Weights of a small GPT-style language model, trained from scratch on English Wikipedia: no biases in attention or MLP, capped logits.
Each number is 200 + 40 x the weight over its row's rms, rounded and kept within 0 to 999. Layers, rows and columns count from 0. The size before them is the row's rms in percent of the matrix's.

# layer 10 attention key, 512x512, rms 0.16, rows 52-63, columns 0-127
107,186,246,225,188,200,171,188,236,214,260,187,272,251,190,189,164,170,242,228,152,148,250,189,234,149,189,158,154,217,168,226,253,183,215,153,253,224,201,236,239,173,185,163,178,174,187,180,198,184,182,202,183,92,207,188,173,248,272,176,281,137,211,269,138,197,221,219,225,206,187,213,135,153,177,261,175,229,168,246,183,206,190,157,208,163,199,151,234,198,241,212,179,244,170,156,177,111,163,182,133,177,170,205,181,173,182,122,230,185,177,253,185,188,204,174,188,170,156,166,200,159,207,152,241,167,146,168,309
107,255,197,127,280,198,177,160,216,204,200,208,194,191,96,181,191,175,213,207,309,196,171,182,182,193,197,180,163,189,210,171,253,184,138,169,226,249,254,165,111,187,184,220,141,249,260,263,186,211,216,260,195,168,241,191,243,205,136,174,229,216,87,144,261,255,184,189,190,205,220,223,294,162,220,157,224,179,112,216,218,185,191,191,169,177,196,190,237,186,281,211,198,319,218,260,152,148,197,196,173,185,243,227,219,234,249,143,136,187,255,235,189,269,177,173,179,210,287,227,194,157,193,165,242,221,249,202,197
105,276,199,192,200,257,140,186,216,227,117,235,168,216,214,216,152,215,216,253,195,219,239,218,263,271,165,196,213,177,196,152,163,263,193,156,200,250,250,136,202,218,142,114,164,160,179,151,134,159,189,201,151,195,232,189,152,153,174,205,242,223,215,129,204,154,173,157,267,155,211,217,221,168,194,217,142,176,133,189,151,176,250,182,176,131,168,192,213,207,254,193,201,124,193,162,168,225,137,203,186,226,234,229,263,206,201,266,112,161,137,190,201,190,168,152,231,178,247,251,186,171,213,155,197,255,181,195,181
118,214,228,295,192,177,257,181,147,93,218,289,243,144,219,213,156,267,236,273,177,175,255,131,239,256,201,220,213,227,179,279,221,201,248,232,164,157,187,184,215,181,205,249,175,196,229,178,195,193,223,266,151,184,213,141,179,208,200,271,203,178,164,168,203,174,171,196,223,241,204,145,175,103,195,169,281,256,212,201,225,170,199,172,199,207,177,122,229,174,246,211,122,231,178,257,153,138,200,267,238,224,176,231,212,235,192,238,142,192,140,214,225,180,265,199,184,102,206,221,149,216,169,159,217,173,194,185,231
106,231,212,240,195,204,237,243,163,213,179,206,117,147,214,219,205,230,176,161,187,283,266,112,216,199,165,206,127,249,163,156,158,238,160,256,227,234,196,259,161,187,161,176,282,190,251,212,257,211,174,195,179,188,224,230,199,204,208,175,218,163,208,221,131,211,198,185,168,132,262,201,123,257,188,210,256,237,142,188,167,156,174,226,232,260,242,218,232,255,136,159,215,257,134,199,198,152,292,244,185,219,157,227,261,229,178,174,149,228,186,226,257,264,208,203,266,244,231,209,167,127,230,304,199,182,180,197,186
108,249,188,215,121,193,232,182,145,279,215,182,163,171,126,134,220,212,165,176,167,188,162,167,206,199,202,218,171,170,160,304,232,251,212,231,187,224,152,200,196,238,161,203,240,198,169,244,160,224,180,133,141,176,192,252,171,218,254,168,189,233,137,124,213,163,217,147,206,254,162,122,209,254,222,170,242,278,126,220,212,144,186,217,287,204,242,200,170,166,236,192,174,170,189,149,232,223,126,217,148,148,179,221,247,185,166,264,234,193,206,187,283,185,203,202,220,216,230,221,157,262,210,184,184,251,220,151,181
111,181,244,192,138,205,206,178,151,231,164,271,115,251,179,204,231,215,180,202,275,196,170,175,223,160,208,167,232,177,237,198,223,177,260,218,122,143,206,149,184,272,172,168,237,300,160,167,183,188,164,114,195,219,209,150,159,184,132,141,205,219,177,228,134,193,202,160,148,155,206,216,133,281,168,277,195,253,183,194,287,233,185,161,151,152,248,191,260,197,278,156,143,191,164,159,266,216,162,156,182,215,253,187,174,252,163,207,283,272,235,239,163,155,159,233,206,269,192,250,178,221,268,197,178,235,184,147,286
103,196,192,176,205,200,154,212,261,174,192,183,244,152,263,308,224,148,181,210,199,252,179,165,151,139,229,156,175,218,184,158,181,175,241,273,251,209,155,227,225,174,181,146,217,165,200,288,159,241,189,240,234,135,241,220,145,222,224,157,279,148,187,216,206,220,186,197,250,270,238,241,166,199,237,165,196,204,231,233,237,232,178,169,170,164,238,236,201,264,173,223,218,179,231,206,211,187,198,191,98,249,198,185,157,217,166,265,147,233,162,156,186,210,200,224,130,204,178,245,174,207,219,162,206,214,174,158,227
118,159,179,175,208,189,247,215,220,207,196,250,184,247,198,161,275,122,228,175,180,226,184,232,212,268,220,198,179,177,217,270,158,189,177,146,154,111,208,165,208,177,208,261,283,208,190,227,223,189,168,154,242,148,149,166,276,175,228,211,235,185,206,219,242,162,230,176,228,242,223,256,109,166,119,229,163,215,203,258,205,184,127,232,207,126,231,213,196,182,178,148,189,243,193,156,157,228,216,146,168,168,214,175,204,183,249,278,224,212,169,174,192,154,123,245,258,218,183,161,227,157,124,201,141,194,159,210,185
101,164,190,165,237,194,271,203,242,190,217,229,174,181,258,183,179,165,205,126,160,170,118,150,202,207,174,206,232,158,221,144,176,243,182,238,123,205,253,216,179,118,203,161,204,193,208,169,188,282,241,207,194,239,241,245,126,182,182,169,119,219,218,259,237,198,199,205,201,166,229,181,237,158,212,175,239,211,187,250,300,233,148,182,139,152,182,158,270,164,201,165,218,183,254,163,237,228,233,208,160,221,224,201,229,289,220,204,200,181,271,165,226,193,106,165,160,251,183,301,163,225,166,148,182,262,137,272,149
113,202,188,212,203,262,250,172,190,211,218,145,198,170,221,237,242,180,215,190,237,130,269,183,187,240,199,183,135,98,191,192,280,221,195,142,238,229,221,257,174,167,208,188,148,140,243,185,239,196,208,136,252,245,248,248,236,160,188,196,137,180,221,248,122,240,165,194,184,237,228,151,199,227,206,165,156,236,148,270,221,187,225,168,249,254,218,307,238,171,198,155,202,245,216,231,211,211,147,201,251,167,267,204,256,253,228,228,194,177,179,262,214,173,216,192,171,197,173,119,208,192,228,210,206,206,220,152,175
108,210,165,221,206,224,252,157,226,121,209,190,180,213,299,172,191,253,201,215,216,251,221,184,274,193,182,338,366,172,250,180,287,185,148,207,182,165,238,256,197,197,122,246,183,163,233,212,212,176,227,160,162,194,228,145,218,174,185,219,150,154,191,218,232,200,257,176,166,187,125,247,182,217,223,182,47,153,263,115,149,209,194,172,166,162,235,224,163,229,147,187,197,138,233,125,175,167,244,202,175,231,163,139,266,183,247,208,167,164,175,180,180,143,228,244,205,186,208,252,245,230,210,219,110,199,200,192,171
# layer 10 attention query, 512x512, rms 0.16, rows 53-63, columns 0-127
105,221,183,181,235,110,184,114,266,196,188,236,176,158,219,180,260,145,191,157,218,198,121,194,211,119,229,199,237,153,245,225,187,164,242,230,227,189,192,151,175,247,173,192,223,261,141,221,173,210,170,261,223,190,206,196,159,199,155,198,282,238,146,141,247,236,232,240,185,96,272,203,211,163,146,181,126,183,183,215,185,172,162,220,203,168,179,160,293,190,228,177,227,200,262,156,221,223,280,213,207,214,187,217,174,216,244,266,153,200,165,183,176,287,131,180,196,267,216,163,218,187,249,178,209,187,212,118,163
106,288,180,165,271,271,152,218,221,206,188,260,253,186,225,232,199,260,282,208,134,240,192,186,165,207,309,155,256,144,193,248,170,200,152,173,209,201,262,204,218,270,221,215,186,179,181,155,126,268,194,142,211,190,232,215,175,214,84,209,182,218,161,143,236,155,261,229,234,146,126,197,142,247,256,186,180,129,166,218,141,175,182,228,195,152,216,207,221,188,225,167,264,249,184,177,132,214,176,120,226,221,189,147,256,231,207,224,133,180,162,211,235,203,180,186,209,207,187,217,233,192,146,243,214,183,232,237,191
102,246,210,208,205,203,246,139,156,89,268,253,182,139,191,225,227,247,171,240,160,238,211,238,146,228,203,226,193,236,152,230,229,200,132,179,215,188,106,199,264,262,180,250,204,179,186,140,205,191,224,267,139,156,269,210,243,234,286,204,214,154,212,252,203,144,276,240,167,214,157,178,117,139,215,213,106,192,212,229,262,262,217,154,169,178,167,263,192,161,159,226,166,253,236,177,238,250,101,217,159,219,257,182,203,178,152,267,181,154,161,121,143,226,216,210,162,206,306,224,189,149,213,160,227,171,209,229,203
108,209,197,176,231,196,271,164,189,149,214,259,197,174,217,218,152,210,210,238,178,185,177,84,258,241,171,163,208,248,144,188,176,267,105,233,252,203,240,180,159,232,189,149,256,224,209,202,233,263,154,206,208,185,275,185,252,199,218,176,237,228,226,236,259,222,171,172,191,217,169,236,199,225,224,182,250,220,177,260,200,206,175,207,182,217,255,199,246,299,145,238,174,177,155,205,147,252,219,234,211,195,249,195,185,242,225,194,205,264,205,294,174,255,180,130,152,173,229,184,242,171,247,163,170,276,226,145,172
106,233,261,180,201,250,231,236,151,212,263,259,181,199,166,184,186,225,197,193,168,140,229,160,221,202,169,259,144,188,174,288,211,166,151,227,226,228,223,203,182,202,218,152,264,187,260,200,221,211,182,212,114,179,247,240,218,178,177,193,183,247,244,155,231,133,224,124,202,171,175,254,192,219,255,183,163,258,182,320,169,196,135,235,264,208,266,249,170,160,276,144,207,197,236,258,217,206,162,146,171,208,225,195,231,165,149,183,223,143,216,275,210,168,268,232,229,137,192,251,246,202,189,170,154,230,242,142,188
111,206,184,155,182,174,175,225,183,220,205,215,202,229,219,145,224,159,210,159,174,237,202,172,172,192,252,199,247,180,204,174,233,210,238,188,223,191,189,177,195,210,203,176,202,275,268,164,189,195,224,181,142,229,218,277,178,163,209,208,229,223,252,261,261,105,216,206,110,237,212,238,190,145,162,230,201,172,222,237,232,238,205,157,146,232,159,177,228,163,262,192,195,227,226,136,256,267,199,177,77,210,183,221,227,205,141,225,141,194,197,140,181,235,214,191,187,219,247,220,159,206,205,169,178,206,185,201,262
103,221,262,148,251,214,194,207,206,211,188,213,202,145,252,293,170,190,206,259,174,224,187,251,191,269,204,206,181,216,231,154,133,153,183,227,215,179,222,237,179,155,219,94,174,229,159,248,195,141,238,153,186,164,257,142,138,190,185,171,229,246,224,227,203,233,186,212,222,239,257,144,237,225,211,226,162,208,141,139,203,198,212,186,174,187,205,214,195,180,113,270,189,111,247,206,229,196,205,189,195,254,133,166,146,299,65,246,209,181,173,160,184,191,94,212,166,203,228,212,130,206,236,256,254,147,100,205,271
107,241,179,175,219,263,174,199,178,244,236,197,213,247,162,131,182,240,167,193,170,257,215,229,280,273,149,152,169,165,210,197,225,194,184,201,238,257,206,189,225,161,137,106,257,203,122,89,263,177,180,182,183,229,177,182,261,162,246,204,211,203,159,283,200,198,120,170,252,231,220,229,245,160,171,159,121,262,182,241,161,176,206,175,153,151,214,217,192,252,229,233,211,151,189,171,203,179,131,156,252,142,193,275,178,218,241,194,251,254,159,267,170,208,216,157,302,168,172,186,95,189,203,243,146,239,211,254,190
112,145,178,214,144,240,215,177,144,216,250,289,149,187,243,201,157,169,164,230,169,207,136,141,223,145,129,131,200,279,256,163,213,257,185,157,218,199,207,157,238,259,191,203,192,146,177,205,230,208,201,139,202,212,247,120,184,240,156,188,171,250,206,273,142,240,196,212,230,174,199,246,256,216,271,247,193,236,173,195,221,161,168,237,168,233,237,174,213,208,214,206,235,183,238,203,195,215,131,149,223,207,258,250,235,185,156,142,237,178,211,197,273,220,128,196,205,198,204,200,199,246,164,186,185,195,141,223,237
106,201,269,135,212,252,121,274,264,149,202,221,245,117,197,199,284,177,172,166,271,187,254,211,199,215,221,186,153,205,288,281,113,222,165,148,232,229,252,208,283,189,272,224,140,183,152,179,164,174,153,192,196,213,184,190,234,154,189,268,172,188,189,160,201,247,151,156,230,140,272,231,211,208,183,193,178,252,188,229,209,187,225,227,253,242,179,254,200,187,255,163,187,199,191,235,187,230,194,218,284,189,270,170,232,247,185,211,192,159,263,274,189,217,189,205,214,135,255,195,197,178,192,261,215,178,145,163,176
106,221,178,183,128,189,220,164,179,235,197,139,230,228,248,241,251,247,234,249,261,246,215,196,292,250,165,223,259,221,265,257,215,216,216,180,277,189,183,245,202,209,234,273,173,257,243,223,174,187,288,209,183,176,249,215,220,224,270,217,161,89,194,175,248,184,257,174,123,181,203,165,231,188,233,138,168,155,231,214,199,187,167,255,162,204,180,186,233,190,146,207,248,246,200,149,197,201,242,186,205,198,188,233,236,169,245,298,233,196,205,151,164,266,251,169,209,157,255,247,214,226,249,184,141,234,136,229,186
# layer 10 attention value, 512x512, rms 0.201, rows 0-15, columns 0-127
114,130,193,231,232,145,277,265,276,199,196,194,173,162,168,181,135,128,151,195,207,154,242,230,194,167,218,171,169,202,115,229,157,239,246,225,204,211,224,217,172,103,164,162,158,236,226,264,243,183,181,170,211,171,194,197,202,272,147,189,245,192,210,213,226,168,252,140,179,255,197,191,306,215,316,151,173,215,240,177,235,223,198,211,233,228,201,146,257,159,262,213,182,135,202,182,238,153,134,205,185,180,243,254,193,237,226,242,181,212,224,179,256,187,220,149,153,225,287,173,172,197,143,258,227,202,140,175,203
115,194,204,144,284,195,189,228,197,159,170,185,109,223,231,223,240,163,185,207,244,99,208,144,238,273,202,219,132,204,254,221,167,200,237,221,247,172,163,248,184,218,257,131,124,195,217,172,173,175,195,176,206,252,168,224,198,231,233,215,280,161,146,179,244,209,173,292,191,118,217,169,185,252,168,167,292,183,248,109,199,269,190,154,212,199,205,145,238,214,219,172,147,187,184,215,225,145,188,178,218,216,263,227,235,205,232,184,182,211,243,218,201,141,180,175,229,207,184,195,274,255,195,194,250,235,180,325,209
121,184,208,211,152,248,171,169,206,198,165,179,177,291,242,188,189,149,142,254,213,218,260,294,189,241,176,223,239,181,220,252,157,207,199,184,191,125,204,197,171,207,277,233,250,218,272,231,218,220,112,186,184,222,209,200,241,221,163,258,162,214,315,252,258,190,184,174,185,205,244,193,263,123,216,200,166,256,155,180,158,204,222,156,172,248,335,196,231,198,207,197,204,158,289,232,171,287,221,205,285,224,185,269,220,172,150,126,211,176,209,172,186,197,231,188,263,217,252,213,211,169,148,233,142,204,211,218,205
116,176,197,250,138,212,222,201,246,178,203,224,206,153,207,212,190,169,211,161,125,236,238,179,179,143,270,186,253,152,246,217,188,184,245,172,186,250,210,176,257,282,236,226,189,175,210,140,177,232,201,203,115,176,156,228,232,200,197,198,155,231,171,260,210,168,182,195,222,192,233,176,204,250,169,181,224,207,175,192,199,161,199,180,209,157,247,191,152,193,132,241,253,167,299,224,182,158,194,157,264,202,232,245,197,257,179,232,185,236,202,267,179,191,177,171,244,264,183,90,209,179,191,171,177,214,210,152,169
112,224,245,158,236,155,181,198,228,263,196,208,190,220,167,188,246,154,259,202,228,154,203,166,121,149,215,265,260,217,174,157,217,208,134,227,172,197,260,172,207,138,181,146,194,186,153,181,167,139,240,257,230,198,190,241,214,147,200,234,198,202,179,173,227,231,190,243,214,165,184,228,131,139,173,169,228,170,271,189,224,204,131,190,116,189,170,110,138,211,195,210,127,223,225,266,238,214,188,285,203,215,150,199,189,213,143,192,273,175,164,152,201,215,174,274,173,146,218,216,240,200,219,111,209,205,172,238,175
119,164,162,216,234,165,178,218,211,128,208,272,199,176,176,250,231,199,261,218,167,218,123,207,135,237,205,208,181,133,177,146,204,245,272,219,232,210,194,155,211,233,152,234,227,200,234,273,201,297,182,193,177,260,235,194,224,222,111,173,222,198,192,175,72,195,155,206,185,206,194,270,218,184,218,218,174,232,217,159,208,274,168,252,261,196,207,174,258,208,175,202,263,259,193,287,200,161,206,179,233,189,91,259,210,236,184,329,209,206,191,140,181,211,191,175,251,73,172,211,184,272,198,212,188,193,187,174,238
115,201,166,173,261,284,208,214,209,185,204,150,170,181,219,202,175,164,198,186,158,211,193,193,199,175,185,154,221,284,138,204,238,186,256,151,168,172,247,261,303,193,229,210,178,189,138,201,169,215,212,216,195,193,228,269,191,187,179,201,176,148,112,187,172,223,202,228,178,201,130,176,47,236,237,198,232,125,241,220,194,174,192,230,184,237,165,209,190,193,214,160,205,187,166,217,216,183,256,217,192,162,248,272,171,219,171,194,209,230,209,194,234,154,191,161,194,187,230,164,211,169,210,209,196,185,257,160,147
112,260,231,148,148,159,104,214,194,142,223,197,146,245,227,160,237,255,194,222,209,228,184,220,163,223,130,211,171,168,218,235,182,180,162,134,140,167,177,236,196,199,207,152,162,217,102,215,208,124,252,274,234,232,306,240,175,203,156,161,242,185,232,176,233,182,204,167,160,318,189,241,176,224,100,172,124,258,227,238,180,158,248,174,194,216,238,268,180,193,152,184,209,203,215,188,258,127,161,181,249,119,170,176,187,207,288,170,173,198,297,221,187,187,185,150,188,178,254,216,201,164,261,268,167,124,228,169,216
116,182,171,229,227,200,149,157,248,162,199,213,244,217,195,167,229,176,265,212,128,173,161,268,162,171,246,181,181,79,144,279,239,220,225,166,173,185,254,170,153,213,197,186,176,158,280,219,196,201,213,262,152,283,213,182,188,207,139,218,214,143,159,191,210,207,101,246,208,208,128,219,190,217,255,157,240,251,179,148,183,227,148,217,199,147,153,234,246,155,248,171,201,263,162,198,179,256,188,216,220,221,178,165,214,222,171,159,268,192,133,227,215,179,236,213,204,170,203,217,125,200,147,283,286,206,194,172,157
112,171,219,192,192,248,318,218,156,226,178,217,147,180,189,226,188,230,230,197,109,224,171,227,189,153,170,236,218,221,220,172,190,149,247,191,129,182,212,209,233,252,150,190,165,185,240,233,153,154,194,177,233,219,235,212,229,128,207,147,156,303,193,257,217,279,202,162,223,242,136,285,189,191,215,247,158,202,127,202,173,264,176,170,193,286,246,261,140,140,228,175,204,205,193,110,230,141,165,258,218,175,183,180,235,212,216,220,206,164,193,211,229,202,244,174,183,235,263,274,189,121,172,195,240,230,224,213,162
114,170,134,287,188,189,129,233,186,139,175,227,274,127,275,263,189,119,223,143,206,191,209,219,172,167,196,191,100,105,197,160,151,215,196,192,248,142,157,149,198,232,165,226,225,245,199,185,157,195,184,236,187,220,197,191,199,213,219,223,215,211,247,178,230,184,214,287,272,144,193,229,213,201,190,177,217,197,198,194,259,200,181,205,150,210,192,140,195,172,209,197,186,190,221,256,203,240,188,183,168,139,218,211,172,188,197,171,229,198,210,190,167,163,214,182,166,203,243,174,172,164,293,226,272,209,187,240,191
116,174,161,148,238,260,221,158,113,106,232,249,235,224,264,219,177,236,182,192,216,153,116,184,268,189,191,261,236,243,224,184,222,233,233,151,126,174,128,197,230,212,220,210,222,197,204,163,218,167,159,249,216,243,251,164,156,202,161,124,169,162,246,107,103,165,173,261,228,230,188,160,223,278,262,194,170,163,224,182,175,268,175,222,196,245,134,220,173,233,175,227,155,194,219,153,218,188,239,179,174,244,169,189,192,203,174,202,174,214,241,255,170,216,244,234,232,220,204,197,240,203,188,118,211,151,225,193,204
113,183,208,231,209,271,221,172,204,177,194,202,164,201,215,208,136,200,232,243,155,147,219,267,163,159,243,270,191,131,318,80,168,225,219,186,226,122,145,170,257,267,151,191,148,239,241,162,193,248,201,231,215,186,200,174,192,206,196,204,200,214,214,225,259,175,148,274,195,188,193,203,139,257,177,186,184,196,215,157,208,226,224,225,214,243,225,116,195,203,243,221,241,201,188,193,219,163,174,171,229,234,226,214,262,276,265,224,176,248,207,213,268,187,195,262,272,177,139,229,239,197,239,180,145,196,211,209,191
114,139,148,245,224,230,244,239,162,198,200,186,201,231,177,210,135,156,203,186,190,192,185,218,170,208,151,184,231,196,175,216,177,150,119,157,152,177,242,193,144,245,180,190,161,224,171,136,210,236,177,185,250,260,190,190,225,145,166,192,182,271,171,170,231,251,245,241,215,210,238,169,172,198,193,310,213,192,254,207,138,124,199,153,234,175,176,200,167,179,179,215,211,281,208,239,190,158,211,244,225,200,141,171,183,182,117,254,180,134,170,209,217,190,195,147,221,182,99,154,221,125,140,232,259,240,163,173,239
113,176,231,186,234,158,189,235,264,134,172,219,186,116,157,203,164,147,198,179,151,238,158,208,143,178,184,222,154,197,137,255,185,195,188,207,218,167,229,224,206,261,201,197,153,153,195,192,167,137,218,127,166,149,255,131,242,182,243,183,168,199,170,182,181,202,184,231,101,230,155,188,167,247,194,158,274,184,182,210,215,141,263,110,186,129,168,233,169,181,170,163,158,230,233,180,192,173,235,86,231,170,184,282,184,155,206,225,258,244,231,234,196,162,185,185,189,183,167,142,145,286,154,185,184,254,114,159,196
113,134,197,224,128,216,181,161,157,196,230,157,239,228,240,201,259,246,208,163,180,169,183,256,199,245,205,201,210,172,207,139,203,201,284,154,213,206,142,159,169,215,177,225,214,202,197,214,238,189,227,254,243,277,194,154,279,226,181,233,191,215,241,132,169,147,181,140,200,189,213,153,222,203,263,147,194,190,168,149,281,214,149,213,268,132,233,246,212,198,174,160,187,207,136,203,243,284,238,172,169,216,209,239,168,166,266,222,119,148,140,203,189,144,275,240,253,171,224,217,245,154,250,231,136,201,157,212,216
# layer 10 attention output (transposed), 512x512, rms 0.157, rows 0-15, columns 0-127
117,206,213,195,142,218,165,155,201,255,209,255,250,236,251,244,156,225,196,157,202,183,159,170,202,176,202,274,217,206,197,235,278,248,231,164,157,232,182,206,227,251,246,279,129,171,211,214,257,235,166,197,215,222,131,206,179,169,195,216,199,215,161,199,142,224,122,242,255,177,172,171,213,115,168,194,179,182,244,231,119,179,239,181,111,94,216,208,249,221,238,287,278,183,246,258,231,212,223,135,204,141,187,138,216,177,147,139,192,135,268,220,236,244,208,329,281,192,201,205,215,231,273,202,196,170,224,168,170
119,203,222,193,161,203,258,208,223,209,228,165,273,219,216,185,163,189,186,189,219,213,144,115,180,170,184,177,222,162,218,151,164,203,201,179,278,238,245,231,195,129,145,197,243,278,242,144,213,215,181,204,139,228,260,200,172,233,196,208,205,235,178,147,183,176,184,123,198,239,152,195,276,227,257,154,133,270,241,201,243,172,173,226,177,101,243,222,155,182,216,188,228,242,194,174,143,193,232,176,248,181,157,149,146,182,210,210,232,203,156,173,198,190,234,313,177,196,232,178,191,225,207,210,145,172,182,73,243
115,215,191,226,208,204,162,168,164,184,236,213,180,205,219,204,173,179,151,219,147,245,188,160,166,157,224,171,144,172,174,214,218,202,125,205,234,113,161,177,184,224,184,211,283,185,233,198,202,164,201,127,205,207,132,211,179,130,160,197,236,236,217,105,260,185,256,208,182,215,220,292,175,225,152,197,238,236,232,183,215,341,211,149,250,179,193,218,152,181,138,210,276,145,227,194,223,154,208,211,201,254,209,168,234,182,226,285,329,184,196,183,163,193,218,170,163,201,215,188,179,208,259,210,230,201,194,142,170
117,174,280,207,189,164,164,200,174,220,195,190,212,261,212,168,169,202,199,228,181,255,187,234,226,192,161,244,184,205,232,267,306,136,160,168,154,157,225,180,196,159,193,119,176,192,150,225,191,147,137,219,223,199,231,219,157,237,164,165,181,108,182,193,177,170,271,207,141,209,207,205,206,160,164,244,197,238,198,181,151,241,256,211,178,174,237,262,257,249,208,115,158,208,176,168,190,182,149,236,127,243,187,123,203,184,182,222,227,181,102,169,107,145,207,241,233,93,195,266,219,224,302,277,234,151,272,173,206
118,190,210,214,185,231,151,217,220,166,174,159,207,212,211,155,132,122,236,234,251,239,173,168,206,237,200,178,160,189,175,173,176,175,326,155,195,207,187,137,144,168,220,244,203,142,187,187,237,244,141,192,218,203,178,204,167,173,161,175,212,244,201,256,185,206,196,186,201,215,201,187,195,186,170,162,209,192,183,171,192,193,171,177,220,204,192,229,228,201,130,194,233,168,228,161,190,222,156,159,139,271,244,134,184,215,163,161,183,218,192,152,210,200,164,139,246,366,267,204,214,263,238,251,203,192,203,131,173
118,213,176,240,211,219,220,66,216,254,172,142,241,263,195,191,220,287,209,127,135,229,256,209,275,260,182,222,187,216,174,204,249,236,206,141,156,174,238,239,215,187,183,179,194,203,152,227,247,152,187,223,263,176,226,187,244,223,239,233,180,189,199,221,257,139,225,254,161,245,259,204,239,248,199,186,230,107,193,207,187,175,142,179,227,140,219,184,133,151,276,143,179,131,186,178,208,238,250,204,217,183,214,160,248,153,218,211,189,115,177,194,248,247,219,180,175,199,209,154,215,138,112,188,233,174,209,226,236
116,222,203,228,257,159,203,194,234,139,177,161,211,166,187,158,216,208,211,186,231,209,195,236,249,245,215,179,212,192,163,178,225,177,152,159,249,188,128,228,235,120,251,198,223,213,179,162,124,204,274,202,209,268,237,156,259,157,95,191,211,290,171,152,226,219,229,265,196,231,285,240,209,188,281,240,186,225,234,136,180,141,156,243,197,116,216,161,276,213,234,195,164,270,222,229,193,229,282,191,180,221,148,225,203,186,228,190,206,193,209,241,193,172,151,179,217,233,174,235,127,224,252,157,197,210,219,232,267
117,219,157,215,205,215,218,224,149,239,243,187,175,161,179,245,173,163,194,234,195,177,161,180,164,218,228,214,190,184,241,211,204,115,149,220,217,170,187,264,208,222,223,206,243,247,235,159,216,199,207,234,156,126,153,201,176,281,218,224,197,192,139,199,212,288,249,239,247,203,214,157,212,150,146,273,233,240,187,181,195,176,145,238,284,194,161,141,189,177,184,182,81,257,190,241,213,224,152,228,170,209,143,169,236,215,142,188,208,233,161,130,192,176,219,215,166,171,260,189,198,149,170,175,201,224,112,191,216
118,246,231,275,216,192,201,118,186,249,170,214,201,181,213,212,112,197,173,189,213,175,184,125,190,200,191,179,150,223,222,310,216,119,215,230,212,203,236,173,248,240,195,179,196,223,166,220,208,269,208,201,302,241,149,90,191,171,188,200,242,261,191,211,145,205,234,178,165,226,250,222,163,202,223,198,142,108,232,211,205,254,126,256,182,189,245,182,165,189,164,171,259,160,217,129,266,236,206,182,190,286,226,223,215,220,170,208,177,156,127,155,167,158,253,136,180,162,199,235,165,200,183,199,105,221,168,201,271
114,202,261,217,232,237,151,182,190,183,210,119,158,173,208,272,243,193,234,149,207,247,139,241,177,227,218,169,148,305,229,242,237,245,192,197,190,252,134,192,187,180,219,184,143,181,133,196,186,172,340,115,192,220,233,167,172,244,179,240,161,172,213,164,166,209,172,136,190,202,202,222,271,179,159,211,187,206,191,195,175,201,175,226,201,230,150,181,258,238,248,198,300,258,185,226,201,188,225,243,209,251,176,195,179,199,147,223,206,245,216,180,199,175,294,148,188,106,119,157,197,206,202,191,244,247,176,255,190
117,180,173,266,244,191,119,231,228,212,198,185,219,233,128,195,231,243,180,219,227,248,215,119,177,232,247,191,249,246,264,240,227,214,196,178,179,224,228,185,205,190,163,187,232,227,169,217,215,194,256,188,201,191,239,279,293,215,159,221,187,186,162,203,240,248,201,124,275,209,130,183,221,177,212,221,148,102,224,180,153,145,231,296,215,272,164,194,190,250,227,144,185,271,159,182,205,128,208,139,197,185,171,226,174,248,169,153,189,140,146,147,163,207,177,189,214,153,194,171,210,310,233,212,243,174,237,136,209
118,225,190,231,207,208,225,145,209,152,247,195,147,225,200,219,205,227,184,190,204,183,234,182,171,246,252,109,217,226,220,230,183,146,224,169,186,172,161,196,174,196,177,156,189,214,213,204,268,195,254,169,230,258,126,215,202,198,196,228,155,230,172,220,194,202,145,210,246,202,188,259,156,228,246,201,201,252,211,168,198,154,241,145,159,138,270,183,234,210,149,292,238,108,207,128,180,151,192,251,260,203,213,263,181,216,191,234,200,226,143,202,135,171,218,142,192,199,146,210,221,210,238,257,211,265,154,228,165
114,183,141,226,266,144,189,215,197,163,217,207,276,194,263,207,228,193,202,183,139,244,254,151,226,178,140,259,191,221,202,265,214,180,169,134,264,213,230,185,121,141,161,277,197,136,205,200,138,180,181,227,204,98,230,132,215,258,150,217,95,223,226,206,155,156,235,189,218,175,205,206,255,193,258,219,214,153,190,167,167,255,153,163,255,215,146,166,191,237,245,225,166,240,98,195,166,179,206,210,220,168,169,186,189,180,225,145,163,179,264,235,137,165,223,172,233,195,193,198,169,273,185,265,213,273,180,165,169
117,176,268,174,148,138,196,213,239,139,218,181,103,251,190,184,184,224,223,232,196,184,217,193,264,136,239,201,209,141,263,175,268,235,263,156,161,259,182,165,180,207,184,191,150,162,198,172,252,247,157,205,155,175,189,212,221,233,140,179,167,264,214,187,158,187,234,130,135,207,203,164,240,241,249,212,159,183,190,278,180,202,162,229,118,212,163,141,246,258,213,191,235,186,261,165,255,146,126,192,191,157,313,206,236,242,172,234,169,246,190,145,245,185,258,186,198,224,200,211,221,229,138,165,173,163,222,222,183
117,170,245,263,115,133,166,211,160,185,210,176,292,285,220,201,185,255,209,253,237,166,128,217,189,210,153,217,185,155,132,208,208,209,266,162,290,169,289,204,146,171,190,182,248,228,191,100,264,202,151,209,170,148,233,194,246,193,192,232,127,251,178,226,188,232,201,177,210,259,247,249,154,121,174,221,204,125,173,165,175,181,168,181,238,165,222,204,235,222,246,191,146,223,148,171,219,159,251,233,167,161,169,195,261,217,189,179,135,204,180,166,256,193,203,256,187,167,239,224,273,105,216,143,276,180,284,217,224
115,229,243,130,161,230,214,109,228,194,232,253,160,209,175,180,200,122,177,284,186,214,202,161,226,173,227,181,210,145,131,201,164,179,187,147,153,265,250,216,206,226,186,159,146,264,136,150,247,246,194,203,141,226,214,236,214,202,228,209,198,214,185,242,233,126,206,108,216,249,185,162,217,178,180,131,144,250,238,200,190,266,197,213,219,239,255,192,164,169,216,205,173,173,183,177,198,152,175,144,205,182,220,195,181,265,206,172,208,232,241,211,180,165,227,187,194,191,219,203,189,174,191,218,214,140,209,170,174